Part of a small language model's weights.
Size: 25 layers, width 128, vocabulary 2359, 4.93M parameters.
Training: a variant of Muon for these matrices, 128M tokens, 3891 steps.
Each number is 128 + 32 x the weight over its row's rms, rounded and kept within 0 to 255. Layers, rows and columns count from 0. Numbers have three digits each. The size before them is the row's rms in percent of the matrix's.

# v: layer 13 attention value, 64x128, rms 0.0634, rows 2-36, columns 0-127
# o: layer 13 attention output (transposed), 128x128, rms 0.117, rows 2-36,66-100, columns 0-127
v2 103:104120095128087133070102171108152059151093142086108156126199185150170058142137144167146073078151158092174166205057170089127163155092110146080126147114115120146091143179144134189149106112115139102175116121145098116122130077137147110160104095156114146121088141116127166136176123136131140151153131118157160094140114111099086142157174114157080119090126142122151190112063125172110187163102
o2 097:116097104080093124108118130068118199075110138151122135039182154100122113129099120114133103049177116101127114173164123094103138180131086102147162127120132121122135139009125144094122162139130130102085197129126128117132084126069127123121120101110120182153126157102115136119106103139169097110134117134136164163147186126099047116155096063087093142187126102126092124125174082140120140139182
o66 104:122125180175120087088073128122183116116160141139151114148055144127156083089090104168180095134144125075161165106157149121129147116126155128095119117136150124119116140118045187158099128127156136173119133156143113160103144092129044127148115160114115147191075120072150155148112191098154094150113150111103146137211151123127221127163146138121155110086183151107059129146159088141097153122086
v3 107:162161155066128104130174123086150127165150101114107132061128077111110123049157084105127131118160187147088102146100136114127201094149067119137132116147149099158136127187115134143111138092175048205141130117099173135110174112154110163093079129101147160094140114111158122115068093111096119124128113103158075146161182100088153099078112155138158144132084137089157169158174195085130146137147
o3 108:073189138150120091117139127154063097176147080161123084124086110112071088164148132130113137113162118100139112126154157154053205147178117131133152106128221137141140124060174177198129119150117145121094166108116116125120121153086147149123111086154078099139191114115159153137121121185081131076136102137134148152149141152159129113180143081098171114114093181090160110109119184111110157182138
o67 092:119165104178144171162190110130091109108187099127165146119134182068176095145169149163120114114104113144132104122131129089149098111116135124165081110177111083113177128148108067204140110183134100210111121101102211167168140144142117149112138157144148033137106122166139139149101155107094138142175126194136091111105106130129105132136139161106090135157130109121195142168088175155068124114136
v4 102:140121139156081114090133114155153104146075089149181096159119196189111148100066162118097134135129171166145048092116137119116110183155135173152082117110157164087153084153140124118111136117081126160124130132145138122150115059125113073129087109073121166135126154119135130130140120119107108093194077036105069041155106087177136118156129105112183127093099176135149085156128167149131131155134
o4 104:141139099076088107106095137132070191115131115117148149087092117176097060152183093141074098114113092121132134108107184082145066163124132138133113032138115126139120137100159205057127171148166120117164168148123149140101148123140184102133108165139144066129137130107157123101046115093191116130086118161127098134142115187143106199132143146139146151173121100161132154107120182144104092116109
o68 094:091152119138165077149175173120140177153074126128154133140181101133095132131070066141114183132181157098095105186137143097153120086149122180126119134085119152143097114120082089222149172122096093142158139137142120205111160189113133138109129044112160133089102130146123148118143143161092156094147135100162099141115059131102111090073156149102105130100121160119134148119148124059093183151178
v5 112:157062104164120178151193174120112187125143155171109107149139140176114091098149117136133115098071177084147115144135141118167163148119070147121135080168136124082195150098116124136218095162109129098120129098129111150102186126134102077164117138132153108093208163140092148149072113111109176140131128184135152155113080110138108135203130131103166180084188172107091107123095122164140109136126
o5 104:151025164162119172071070203152110149149072138072088153162138136187125089091067161144174126117082119173116133102136057087205118153129157125135154169110119114166079153111170104134138106124134176124140166124136117134108113168171149184151163163114095108150109130115114162101142159122101162145112102070093101102134082126138127098159106156106108155178129131138118153099081136156120136183107
o69 102:149111121166110165120171147093086088123152136127149147172107108155130119171092104122134174113112190110132124136167077164095121161088116128105103146149048036136143106181109104162153073097142111162114092127105128102108203153092138134152174168099200138163126124155111124165131138087120152167158198090128142135106095090146193116114076121155148077061137071134171125143096099131161154088106
v6 105:108120140176060145052137133075146152130102152077115135177178131103135102096112164156147109134159177111084117096175167126088115127137104132093169117108123168125140168115163164118107114155095095167154162183227152098120139173110131195132144202145126148122117135124183122164105137128164077099120164090107100098093147174165125112048106089125089093093123115147137147166128128117163163067154
o6 104:114164163154161173127135171097121139115146151089167135144139140108096166198166115123153061135105143095160137109078213122177138077175091104130146155092136168121104198150106165037094124106136121100086172133131187125159132121123133145116112098152126160104102134090118100096167110103112166157082181128126114149130166122076048161089093072177129151093115125140146112103159113170117093171090
o70 110:077127153137149097077124149120112149133147145112108131140144115092153159165174124183076142107185139126114130143156110157067070059099146097121160090136115156167148088099118112130178141246065156086102136143133125065113079147150146172154136182093100143115115146111134120121130181150158104157155123134130057156177172156141118111181184162078089134147133142122097143172140181071120135137141
v7 106:104063141111106157123104135144126075118144098106148065115127065075121105101089122148108089170112166124103151062133143141134101121173134110106107177132051061108100129135104131077132137103097142135139104067187129112157078102121071112135143097110142142126071153154071176139148141108184170110140084126081129091080076181140071139147166068151089136126177168130174165103121145163133154133101
o7 100:099160121124137125142106136122135128147156198083174131144115135152209110121101107106092145140116072145108118133144138103163151052125162077140142123174066132179176089116096235143113168149161099071109143161156131124147096135186108119118159164146165090098116124123071096114146106131147139135131170159128149122095165165110130105172103180138100150031108128094185130169174096128112115185123
o71 105:189095155181173150151096134163112142128110154151122119118114082125143187060058122091155131156141150135149121159182159115098070108117129157069092211169193139117084188122116156080069147173084141136173082074183151150101065099101090126118122124168121134123134096115125102179157085175129143148108134142093144093162129104107105105124175122097114121149149157136157083143097085157144105128111
v8 106:121137113102122084092146094139179071132119204113135096139082086119161126165101106118108154158152157134076126176065074150146094082131128092077105116145135105116179140182077121065110116180135086117130074061163124167125108134080138185150185134126135098146096120100122110131087097080156090054173115191153146144116164152127122184139130113106138159145077127132091097154184118107134133099098
o8 096:197082136170106101198133104189123082135146113113147073090072111121157214124130118098113146158107086058161137092170125113111211083144128105110087157144125135093171151135144167126073087161128077144140064093144150182130111067109121117123152099149131133121155129111143126123134095143167109130098159134071189139121126109119114192152117152108124178125145156126201121106137138193107128095139
o72 108:144130073159092111080113112149155067143173149116096181123070080161145119134120107100079132058104096121148135169103130154128092086102098124068128135173112098185129152196137116136113158127161140074147091119105085120168228191158130100151098119115202130110119102137097124151172131143158130116123193144053123129127138176102136143147111107126187129130116116180144109090119100144179121109184
v9 095:141103130074084142094107112182136149109105153073117065207094128119096084077149139176096147094139215146149116175138131114155184126108120131175106158182079129148100179147153114147131126120141152150137125145136070144135116160106115175136173138176109096149170149054094136171154160075074132099102157100187072138127112083166116112190097147120162122179123111104170085144150112112113144129141
o9 097:133067091157093085118094132142158109125113186162130190180082141114153094146103044161106125123132148140121151113178151099071082130101112121137157109155176138170064142134075175061068116153090136217112109152167102164070064108090086095135133145176120079114124102164150123104122122131166117091132123163116110153118087137106137162133144111066094121089163128119157158150111097126141159117165
o73 100:093140133071215105071115136090027164134152120146116063130099120097138165113177138152104154129172132072167150130146101106146131128062138096118128071152128119143179060134116102192141081167143165108176119176116110140116111204101225103152100166095131122137158110103099168125118133143157157095144125151137130097107118136127137128180114129150127133115138148127108163118134168114169140052134
v10 098:137108081105178138109184139165061159168161087081156155141130141077142158222089141181138102103114113050126093132124075145146167185106125160140154133147137153080123168160117086164153096161098127139097127125127144119170118126047153103200106097163096168153116146114124186090148108123116136144139131134110151109132107159145155181104151135140100185124157078091126117166165087138099099101193
o10 109:135135170148133127166147128167210160097187129128090150108150211064156147111111179126186140124116100140173128142075102117103115115147081097121166106139146100101093157144157075087159148140150148094106098136129154113115132076128147119145156170107071153109047174142082171117106046128163174159131163145167140129176146073142190182132119126151135118105141131176106112088148103142075092120130
o74 098:165068128118168157083137114139081107155100103130093108068073119149109099139100093113178153079201185100136149160137091136137224125083112100161166140108124129092119126137084118163182091086139101092153101105105161155176174143081083120085109138081175152141129130165124162159121145137139108097154134119079131146121157140114154074131120156096102118116196076139169068103073164162090119130114
v11 105:154123158087169111139094107084152087138124158099099074115109155139172100185216156109152127097135148117160120139107102173059148130135216119094172131141120106144145129131115129147146164148190137101085141132109165163107091109120089169192124175109161149122108105133104135183085075115175131087129117174111136142093138099065159179141181179175095151135097145129142125152132174074177107180122
o11 106:102091132116093107188131099131117113127096097130071095095128141134082144132164139110155117156165106107098109075175022155130097077188111167119148120089151126149100095174117095163086099114081119141073131065162123127086071075146105138112161068078155119174212136130156109137098152143102132113098132127088136147094156057087098092117117143141155138130162147163145175136158129138161160163168
o75 099:139089137167093136137179121147169108101070077198160108120101119087151146146108166141145171087103128174180113130115118093063124146174103136123104153057162138125118129139165073133064173114147131138126096184111100091157156133114057094124162141134106148152095105069136162115140115104157085081169132098117156144077130132157203127157072146111113100105148202120111088153134112151121153201163
v12 101:113062079112186119158131112154094108136150192082142118117155125138179181101143098122131109063105089102111168087098058102088127142189137172122104133069099117155131157119133132142104116165062150149157035110077134145105111146144131164082165071094096117131121189130166089134131117110074090116130083149106127085142174144138119171132095182144117147169108113150095094139159158136119085083159
o12 103:139166120124131132112097078112157123165163120114085146087128059127163130092148088104107160140152087205104137127115118107093114087086127122105115133123123182135074135176120106178121143112170138132175043111136124115148141075117114191158198167106122132133128178122142158162117059138175064157166094130125171105116104151211202176116163161124146110160139150133143158155157064120114123115083
o76 098:135153137126205099146161174131108094083085133139152131094106196173135131120152178134146132126118067099127145098142102092141138134138153153096137117187097091164164094158135085143110141162075072126135105099147158153181130154191076124143137092120113160077112146093159115130107144129047050072168198133130106159112149186117153122148160120176100099114118150161164149128065174126135128172182
v13 107:148145113117080129212137148104138090146145127122065118147146123112144130125138079122111134103100197132130140150138173121193117160190135115108165130180052085144195163157133082124135116138146143146127109083111147137145131151073136177118131146110122075103144118108114191094133148048151128101117160139188099177165104170109081130172116173114131117167150123129169079179059086107117074153077
o13 109:113120075154135048213124165205158127168091147173147107168065197138127129130091154116128184111087116161065122065122091103155091108094140164176171159136116134164125110140159114130127141153058152132141162159104133146097099126154099095110181132119117104193140112108111106183122121156097073083112130123109177126137184107117060125141118112132112143127110169095133159160121119122114158182170
o77 100:115108203112120120071082155144110051139167110170070122127130111149121102082180093134139111150142126136158141128139126095094142089074128104135111159190148121163175144209072165116121145143133109152131118073127126104099134192133114169165141192150126092121204091127085161145100159117103119101142150125167129083105081156155145169179158115138122140168105054182160188109121140138162140124081
v14 107:111087148164168141107144116187090117143129122099097079137108182107139130093104101104104191134119095148207131217138180142138175096154114161174171140078120154124078133108150098150112100072104193097169134102077137172163102140119097135115155119108154134112093156113112124143105124136128142186139131136105172117100123098091086138139081073121186136057123129130148196072187088144159124084142
o14 107:082116187222112139117160117146095117121137161128119138117176112100115112140112071104143142156143150155159112185097140113109119146126186127130188102136135171165093106055101107082141134126107135165114131141152099045112141109128130136141181184064115141042081167151194156158177145169150134112127146132091121091160195135095096150138172082126124115130215115099111116148131092107139131135092
o78 098:132166087158054167097100142133141180150108139105150086118162138119088134164074129125112148140128189103119097134143175117187186115087108132090141154061146116110136094160164149142094128195157134162126159146142092136157156133127149146117110085184132096050089068092115122123109089072124081172125201127155171159122095118078086128081086115152134107100098166145153100104178077143110127165161
v15 105:146129136090137118097165113109097107110146111170076183196119143140111114134108111122158118099135101118159143150074149197122136195178162099134130201062115182140127067105148119121150096136141112080071151094101154123123203131162097135166125099152126173117131107183102160187061128122095207152084151108156147140163102180140091082140092117119121137119110153079104140121101186114164125130176
o15 097:121120160174159132153143149097131146100046088166153072129186128144111149099111117148158100152144096143192088102110088156076193137126087094162160066101159196142139104118112155105148171127079107116089159106105140041146057131120136150135119145113118159132162125156168129155127150141091150153227072068097115126134141137129096093109127119114103096105163097142160133149162134090150181163102
o79 108:144061170157148168105138092099154158090117128105039144125162090086099134095055128111164112143114165097082125095113116134122099189155115090154103118143122117165149137108112028095157088113102106160118063075087132104115219120102090116123188143117084107191139166153147097115126145148080126134122115106152107135149129128104123167096087130180170144118133181173125095098094123118097093101131
v16 105:117160083127193103138142110149138057081118167167193057133112124142156156163128153096139070143087098097114162123091137155136121116117083087187054113113114116168121128108157112113059155147112122156072108164152130075156137119140141129181155174110124119102139119130124105201117147124170152110137179076139146112149136061091144133154124163195110142097165150113074189087113120148129095192133
o16 108:192149070099078151098171068089156121194149133122086104135103108187098086143157098072167151123127087126121121131164089129134132154089134114160096096114217107126156119152169118171119131098138134085138095079140126116193171079122165140195039117134180089126092121099134122119178096122126166106145158131089140132124120075128112099097122071112143105146162145166145137174122130180157158127093
o80 099:124151168110059126204118112154123111136085086072185112096155098072137174115087150117135132152123112153144150172154121125130093070170129075130111128121110149108102084127094156078182101125155097153142090162140163169070161105089128105136191133152118158163107098146148196132156186101152144137125095079128131119164094109130180129135155211118104154110089118142098124109126030095163147094135
v17 098:103142153166105102120117095136147167131172102136125075151129088126188082126149133114101179183141102112174138141121095077136149165062141132151152083148191098129109076163128124112112073066158149055133072092139185161205123134164126114096076131178136111151127185166130140137109188089133133129124138130139107113143186168132084113070118135140098118093122163152049138131131155148110130191089
o17 093:117098100170098174121126126151080075115087126146158158134147069141122092150090066124208129098163125061138109129120155111128174122141180137148095121111094134106123147089131118125124120144116100103177109189134150166150152104132163104123132073110176160124093117086161141207149152085151141075142115098127166128102104096000127153168139125083160116134142152047115107145123128127142131164176
o81 101:094138159166176135169119164131163177087129110137134099120106190107092179156087155130140140087078096080181113085169095118139135168137202133108121123165142116080133106124137144133151131154165151092140126111149097141157109152111127061106099102115204197110141135172122162181108176130130157181060112178075115147170153125144053116124109147131081186138145147157122088079163096090157125162131
v18 095:167143111109116205163117172023132142153141113114097125175131095150121161109155126145096166102163121150105115112136139126125160096124084180172096132125102084169145116101065113116098117109180125108061157104121131117098080155058093127101184115155055150139066090148116180161132114133151119175173136108099168115121141132121155159073161105081139195084121132115132121145102082113164141071094
o18 105:124144160107162154145075122180154121101115135146126135141148152066128136178101106159185114109146135155138154153144116190140192121139061185133143142115110149130094113194097130068126123129078176152058133075140137064057098178120094181095106118151085198141108120132124064135140136152123105155126125160131127101178115101134096128146046088163146094111146151082112134110135142088116180187135
o82 094:166167092121130120135086138140091066168120166156201117169116126144114129111153154082193115113120134180112097167131099077132130146079119183091128119134186131112152123116122163096139130076130118082148071185147143137116132141082153108131144118081111128088044064109141089128172151155172184133129148171162146125086153155077117127114181158110096122149106056071145190120127108142110101071159
v19 091:096155159122136169115151152157078138166142111098164166160151097168181142129044159163116139093110156144129132196140099172120122088101131076189122117144160110162149100094076198157160151116104117084093119125112146110161114151098098121173106138090148064158107085075128129156144154162119080150108063177172187181116129158158123125136117130110135130190125167109132057086185139133086105146118
o19 092:169223121190148090107149126130166130075144106155129166155124180156138117154120109172144118124110172140134073157104137110104134104110086185060177115150128076168091144175114135129103132140170117176104133106112080114092156165123123075083109139093105110123095057160090135085129094178137125107137101099109134131161061141130213152095140160143186132104174155137103134124188136095085143099165
o83 091:091130131153078138125184092128109127082101100137150117165158108123107096102119124110117095168081077212121168150100162173154126146148137107137090142146095147091122177110137118123109153063173138108081063143082095152125183124107136098203108119173196108177128184086109081179173164101140134136098129181107133170151144073100097125117116060089128072165153096138147154104141140157167139152126
v20 101:169193071117163093108088096123104153162123098118201145120115075097073117131116155064144142134156136164156154121110136137157166117145161179123123092090111152143166100149129155076117138135130128230184117185107126060118100108147149159108089153125138161128095201064119118158170137122093092140120166141141134134132163108102170170150178149170083116114109100137119071187193129133101127143144
o20 081:128128186110091132143127120134124098083164101144085114088040126180188138095125101102094142150143174105061102145169118142130182105174160130135035121125121088104109195113114082182127114115115118112112156115060188104137156088114151135153115127085155076214171110162127125132115121173103110142113123122120116130066152093129075125134105169108203134121125088144121106144114149157123066108131
o84 111:213169132102187135104111150138051179168180138076135112156215128071118099148177171136134125154165066113134162171122085080153145154069108097164162097125123170148105076139125144191172159097118154088167148079142140141183089146133135138131135134170173120083121135117187167134149158141145092160126066165143136143151110169108179117179132147095118127149126098121122152124144148132110130118121
v21 096:095124088107112077129101110161081169119155183110111099097144074118107138185159119094165116199081099157114079098108115129100090146126179183093101139115128158151108136114131107102114109059170132131067078118122188150114150158145163130120111147103111100048169122127132089125090104156134115126160126158172067092146049111127180183122165167096097143119178127105159117097092092127112063154138
o21 096:120097120103162129176178163118097126135133131110127110135139120152137161100155129092113149196149112181092126098157090105158098110104141147126119139117113095102171149149081115155156188119038127155095140115147149073166150181111156160149161084139123085112198189184114173169100117107103176138121098142083122108115129073174128065136144158162197180115139082146127142125127206135162135142052
o85 098:104119051125111116118084163138159148087136123169084133106054142141098110128151085132224154104062107169093121151142109163073152109133185167123118128151123135099120105168116102139170091082168173167190132103126137136156126189120194114098087132129075116092158113159090122164093184138111101148111116094099192081095127160116149084088112117154101147127105118096160096115168143074091127168119
v22 104:115129137119112121148143223103133119129080071127088081074181197136080143178109053138125106156152119126124127190124165138118091103137117084123166080094166055139141103155070136165149183167090159104071104134119143099112116134166111133096123116111082140113131105153108172134176104173130083115093167120093083109110190094128113113149148095100099151132103181129136121123114147119159122135219
o22 086:116123187088117086126120194144139180116147139104143123116117142119148070151138123169134104129164105140100154125180103144157102191126073172149107103137146083163128138082137082105094135069118157168160187144059110136085115164134107120111090189093070052162158141119124196097114064164112070116149149167132127154094130125142138100136141147068116062147121105092118152095151086148157103152184
o86 121:121122147144068139152146088150124106089118132167169155103131123119130193153062131091109093120107161101126154113132108111123059062129172101153085159141088141204144136125158140083163173101094130151102149150099180140105155095109088158121113146124048109119133140117105096097177136134121153084154179159131115153166187059124075104074119159141094103152128135067099166123166119138145070201166
v23 094:110117128082054133150123161125160068150179137128134110171123100106129151127062172165193157129132126095167146122105117131113167116077054180181134113170162077083124119104165122132145139078168101173090100123132104093147110083164188113127115068173095116139156175130106111166083123180165098129114107097123182136087102118160095113175098150104156138114093212070091110146111122138116130113132
o23 089:129158087101128119055130130135154066136100099135119112107093157091175096126099130139162117128140112158151129105061103122172178173131097172157162112184158105124110137085116117121130113071121091187095140131159173108190172185092095166167093128141147150164078124132114124142144131136099073111112175130120168105178052118150124174162060138059133102113129072046126130120123137088107162138167
o87 100:082122156105102117136072168120149096193108107120119167113107077142104164140102111149196098069157141136092166166123184157138104206123173114089112170121149099124118138112109051181152092175117148113146112128086122212077069074114136104082138113108135133145166144124142140136150119101151155141137125132143173163085161135140141063098177110074135114160163144140182155161111110105130116054157
v24 105:083077152129151087154154126115134125166139135121210075130066123160106074147137147091070175110166098092172138130127149162101118062119120178147145111139111152189103151122180082078104167136167118159179133065141172135093082181139155099130081137124104151150138119139089126077103109078194108060102146126159120112134143188139154137183167153115122106142090138094103093142157113120138159173154
o24 111:119148105129080182164167081098089103164088056113129131097123115078115103077114168115154141138185180093105094138153121110146133168111146120147087095087115128137148109114052080100103141126137146134103143121173097081107128100108111096098131068200193148117092101124115160120117181123121157100137043127137137132117127098074151128122092174077091155074159173174090132141101144185161167158160
o88 115:133043089115163097120163122120130133086116118117158103133138103122167134157144150152121136094143093096118117151115116130054188087126126143104161119152107117199112131196145080035132102164123139095149158050071204135155098131112172147048150143181145116120129104098146130140128140190157118127142128126077160161072136087131078164122133110153090101138104058117167144114137108097131132156174
v25 096:124168138111117096105194104171164146114123065110166149133144155138166120163117166102109112100114111131072108133060088126173127096154134164102136086130189149132083085170081109115188181144145118136126153159081198149130115105143149115080125189098132131179101098126133163119084088126072095144131076091109091039113148112141126161089117150149097102141150126091165108100172187085123117095185
o25 089:183192197116152116141124111127152159094189108116144111117097148143092148107123120111111164111163173075117126144069175120115110122110121133107138112100174128113098112133146080160126136065166141125129143150123152134107154069101210101095198139166142123059165139172104145074113098178069107139104126121105130178142147154190118138113105143141144105126154114137131158143093180092118027071186
o89 102:104126128195103077151189162105160121108139108126101173155148161148155145133027073118103099159087140112152072150110141080116154111115110140118064170077105121103154143123108048116159187123123073132118144139086178146162167123108159080096071110101191082108114130135121117126094112140086144095133121133139122117133205093101108169131139107108083130107095148151115127100160201109080103161103
v26 096:073068159148155130180125142199160066123080166108093149186171094091143206125167151090182129147152197076123116155125131155084141114158119106139170094112157083064115118167116113155158127165127122164125162111065109065094120148095147103144173122100116123141150172110160135100134169119113081136108159115041087144104084130125149118091139108066171106133123127148124094120161146107143157126132
o26 094:152071131170159161137112099196145125101164173075083152107142176158124110129129119128122091127103077157136156142135133105150156116185149143160131162195075071153146102095143097081159063123148131148146158146090112161094150130145154150165155219143078143054140145118126096113097156129122116112178161121173135141185149132133127139126154115157157093086104099054195095102089075114073114119115
o90 102:075077160118133095124137175110142101134080108135158184095160112167158149098170130133218104094142112107197152116114120134073063103153106152139120099125035166142104106154122071091105153166075126096127129119129102124098140181166140115096114091106120087134142065137147091108162113104112115126136142099130150111091144140173102139142191144070186110158105137181111183133168166131117132205147
v27 102:122197158123131108165175159154094111105105075080084105119104172108149062193132114155112110154151092058139115123133163102143117120145142146132175184124153131091120121071117095144114131144149109168104102146115161069167150097151105085142147106106116110171094173172114129149142186116128037109194132144126196089125124121144071140058171111115145147148118142155125159117149104206115153135073
o27 096:178193141177167116147106125182127128148134165151174122147115120081144151123103155076158084131152124077137144198094177177111145100157138101090102141164092147121124166108151059109174109155162105110140094150103170129143168102137115190107166138124202218110130120086098098104116083122138080080178198138158104085187165138118134166102152131147126119109122137133137090115085087125114117078135
o91 100:137125141184034139131104163149122167093125119170163091091122141051098158133112081142152163111190169076129098165163128096146096152108129115134120142130137119061142155094071199078130160113127096181180120143089134119088109111128105086101157138160096165142183131121114163111114120096124220179115109088147137142136168128122170107093124138150083174124161178156116108152154063151144165147114
v28 105:062097084145150115143076192096125113163051138160134127135144138084167124141147076162146127102137189107066119098142151102063152151108157116125099141116113104081118151145137205151127162116076130105109157066129076086117088115135149107071143109122063146092087097149132116132131217120089147145148141157139083119109147110103103143092114080113100103096117163109163136122124059110165061089115
o28 089:179130133115117115160102171136123165177118205148115124121137148214137102127143113153141174094080158222151075114110142129142155148064068096074151176162088109127161152203145178141076097125107092081162154143131120113096075157131091161132143157120122118112100154134153111160150121130136093153118105115096149148134178145128083167149133169116079094137129096155169143136125089068098096176183
o92 114:074109085155119090103062183119151154126107160143171138128127146153164111159163096103142100113112062141140192099121092126106137052151153106150132151140170160123101124052107183111105166138164192139106170151125114185129110101156117131121064164132057177120120124093146118109095104148184133124100123131163120149128141189103085141166169115152079134126084158061094082134088112180104166156128
v29 104:114112152141087089150082084168115177093124072070110154143153108125122114136117103087120089153140082167134103158131098210163135150137116147162143124087096193105127063179127105176105156167167102125162172172148143092152141141103109099112102122129093154190182144145131101107107126130163123080131062179149109197152162144092099179148084132153152114140177118123117152038131149164139115079141
o29 087:077088154088128111142171089077089152120140153174135148080139176075207137167172166105104114177070126138103104151158109133125127147167198100111138092083094133115131121094099131126096159152178145099124199101137099102146158122130087140119154086160170101091127125130141106067116110103049106110103141132146122108106174131120152131067176120123098108144121194083129136149061177145155075174129
o93 113:147195119147143116148107154092111147111110135116107105124095171153074140081118142104075115088176131050147126116070156119153175169186141098129121096106090128048139114135120100073142166075107101150132131091107115133168187121094151089135186137140049146122194145146112099167137104176110141167184068100115136179140126090107109121120079118174173148120123096158084107103162179119167145152134
v30 092:070144136147111178096124112099122142131122137119150192173152123108166187151149183130143109160106117168179178160086184133103167143123077136163162124092129103142177125115139164153127187162125074142123089165150173133017090112104165137120222093107138145145086145119108145096111119115100142178129158146090123172130100097108094115126115060162101172153074099100136122119176114101095119089132
o30 100:103144148117117093118120071151175166129170141091168121087211173146146170065111157117193134126112133129164117139159097133128154109126128160137098131092165083080106126150135092158125104129185124180136198102097120082079167155117175104121195134119078125138116146134129140168122110163073097101172109095063172123120152113110091157153088107148108103075165094102075167103143136061160077131163
o94 093:162201129095118187134098108171159114135147128082152114134157114146165086133184111202105106175124077063163128156068177120126097153095134112068187089127046127179130112124127149101168155111099068098097120141138124141124095140127078111137090126067105123108144120134139128101146147147172113146112148187192027132130079139116113102145148137112159126145135152157135165137129177120107136073153
v31 099:102163146151094057126097091116166078146131120154138163096118106175118101091114151116132127159140176170093127158065089132188117148132157179128130121094101114161156187109162154139135156195133128095075154137111139125144103082146153109131086135120184168208165160158137103153095174063141154095149110156164173140088126095197133156141178102160139137161071085123145148200147139153103155105168
o31 095:150132178146060084109097169085165159110079105142133101093092108177115141133151152133106179097118135077109130154173113130134171118121151075120095081145119112083157188171140191173136177185156142122170172149112140169133143157141170171081111076209191146103134111049128127117130128081118127088116120119140083116136123085100081091176139141101184157100103134153108165093160138148103117135111
o95 096:104111197077160197085117109112147108171153128130156090171125133109172118138127101159085088134201162103136150127157157096136175194126113138147135179103097103120090168116113060159092138124108090094183132184104052176206132138096127111143120160120123102143105173141116139104138112111118094106081110092125064143111131184118127128139165108143112104144103107128167100099116172140167064102201
v32 104:145184152131117141141130172121116141149105132094071100066123108092151108098089177144156137156101150123145148145079172042148144076163134150117127104174109163139058125120089124156173158132135133115133160087085102119130142125153056190122215072142142140122160112122100171118179121068126154073151179167130102155087152161153163156144099146150187165119095097068112146084143086117158143125129
o32 100:087122195209136110147105129144121168144121113090119152090119138060134167116074121109085121190190173109114130158136167107111131115115100154146125129148166162097121143100129149161092115182099156186125184088149076155054153079115130120107116107165123087119151115192126139147153088088072115099109187122196080140130189127111139092107092133108123123087140146114140099125122059063105154154142
o96 106:100187111173125161064096137114109104143168184148177126086109120152118101100120147078127159056112166068119160156147112128064112157144168112179163158209137154151112147134153104138099120110129136148142109149171126138092186123099111157150093121160206121086146104125117149150085076114151065137131155131174117099135108216150123160153151141156086118118116097107093155138070096179111082083141
v33 105:109176129101146146101123158127149082165061141128151099131168110111104079206146102119090090213142083157061145165126130109174098166126089058073168135171067128143104171094131091152153163115185130165112146168156131176135130138134069113158094110123152125191185125160083161115100145159106130092136112148155123133095121103103116112153151097121170127129122132087077113066130158089086098124102
o33 093:108108103138188119132164123128168116123145152151126114079109135116197107100153145109088186138148094133143146147226172058132114086074166061155079122113089083140191156100153111148135123189121154113164166120170185156112117153154078119095141103121123111107125099115094157123124155138089135090143110152122123132133189086154048104134134132104060155114143138127174135193130168167190133146135
o97 119:117122109151094117142157076166115155062152093168171169131083117119158143154084096099117102160129183117035079102128152132178087130201100103154105149133147123130143180106148110111134152054147120118092160168091166084115141078069140156098121169114151100195202117116099172122162101108182130159116123135154107107073147118103123127111137126075164124107096137121103141112076082136173121073143
v34 089:100118112089111123174049129065153145185159124218137149107095094139124136077091141121115137086157149109161110180143127097083182078190150138081134116089166080103109124142129138083112121156087088165129167107126192121133082161122139133121134086135111157135184136117149219161123141130157085066158172110145141096174155120114158122088133125070152088124194178123113129112136132101127112110147
o34 098:150134077156157162117100118133101096134135125081087082106098142100091112204140187147108090083140110121103101182136127137174207143158129178129178139092158151152154155152111131127125166130131148094131129112111083143108103154150128160119127095110132113176154052136199105070122104142082098163154112162175098140152137115086146110112102090106123127087175115067150134115102142132063057099223
o98 096:112141140175081136182166196137067135157137116109133128116138107151162110149158133041173097141096126101100109095123120153099158145140120092154093168173105097174161116124037065119122107138079099139129100168161121119149101148059092111093110095135169111135114145161135129149100142139101080092100162093133149157097150200155089162138161110113098126195089076084139185097125118150111134196148
v35 092:074096200128162112128068117105131146134164144135136160173193148185086160132110108128146090123115173166183123113134216162120177155119130100154146113082113111156116089160135100097137129104152192090171102156113090093065073060105129111177150116147161116138177103154091187169085143114094178145155117181145102124125159120183124103103113160099090133124120165179151126144146081124138111117158
o35 093:099119157152137124159071183128133131160072107112104132119126193153113098117088142160086182138119118131118079156115112101120126162176080125148170111098098155114133075070125111126176144165077152166149172073116113135159068126158099131120163149098104048128105160106122145128095141183166134096131045164128107168162085137093126091114115134105159157152093074080116138172125116096111178218146
o99 098:132090107116183162139134141102076212103125161093108100098128133113071165159152061133100102145197152128180144117122139118151111115096122138075144130086036139156151083151124140101087184114109100067078152201152089122085118119134149076114134125082097200102125076100125104090133157086138115161083124089114100135110178178098171126143098161114120108133172123130132156090128115120144105164100
v36 096:089195158091106102140128067145109169096065112146129115075101221047120124096141166115126111107111177107175134103115124111104147079117116125117125178167132124119132170104126085192182130129103134103126079146193103134095075141143075118132119158108143154077160146172111081186149127119108164177080129131117120168116096128131108135134145138095130182095123140156162154072108071173161079121155
o36 096:135111117165138094115108113124155128151098167113112107164134103100134103134095149182092139127103188172100128124144086131095110133091102152156141167160207125160115106219136104153129105164176162161064190117126121145197142116150138178167157175144077095141141151106102134180196075099146146110063153161136088127114090134111098109157149106169148148135142121113112107084086190130143165087047
o100 103:144191112144108154090142095112140129134144103187135073126134143101156152123156115132159116101111158098124097149103115045099121105109098066089101162134070173126126138089129134173113138086153216143142176168087101101096151025059040140151095124130121179146134159159113134098115135118126183141167103114125096144120106111135114107105102132084118181084142166123098134175131155111070128159175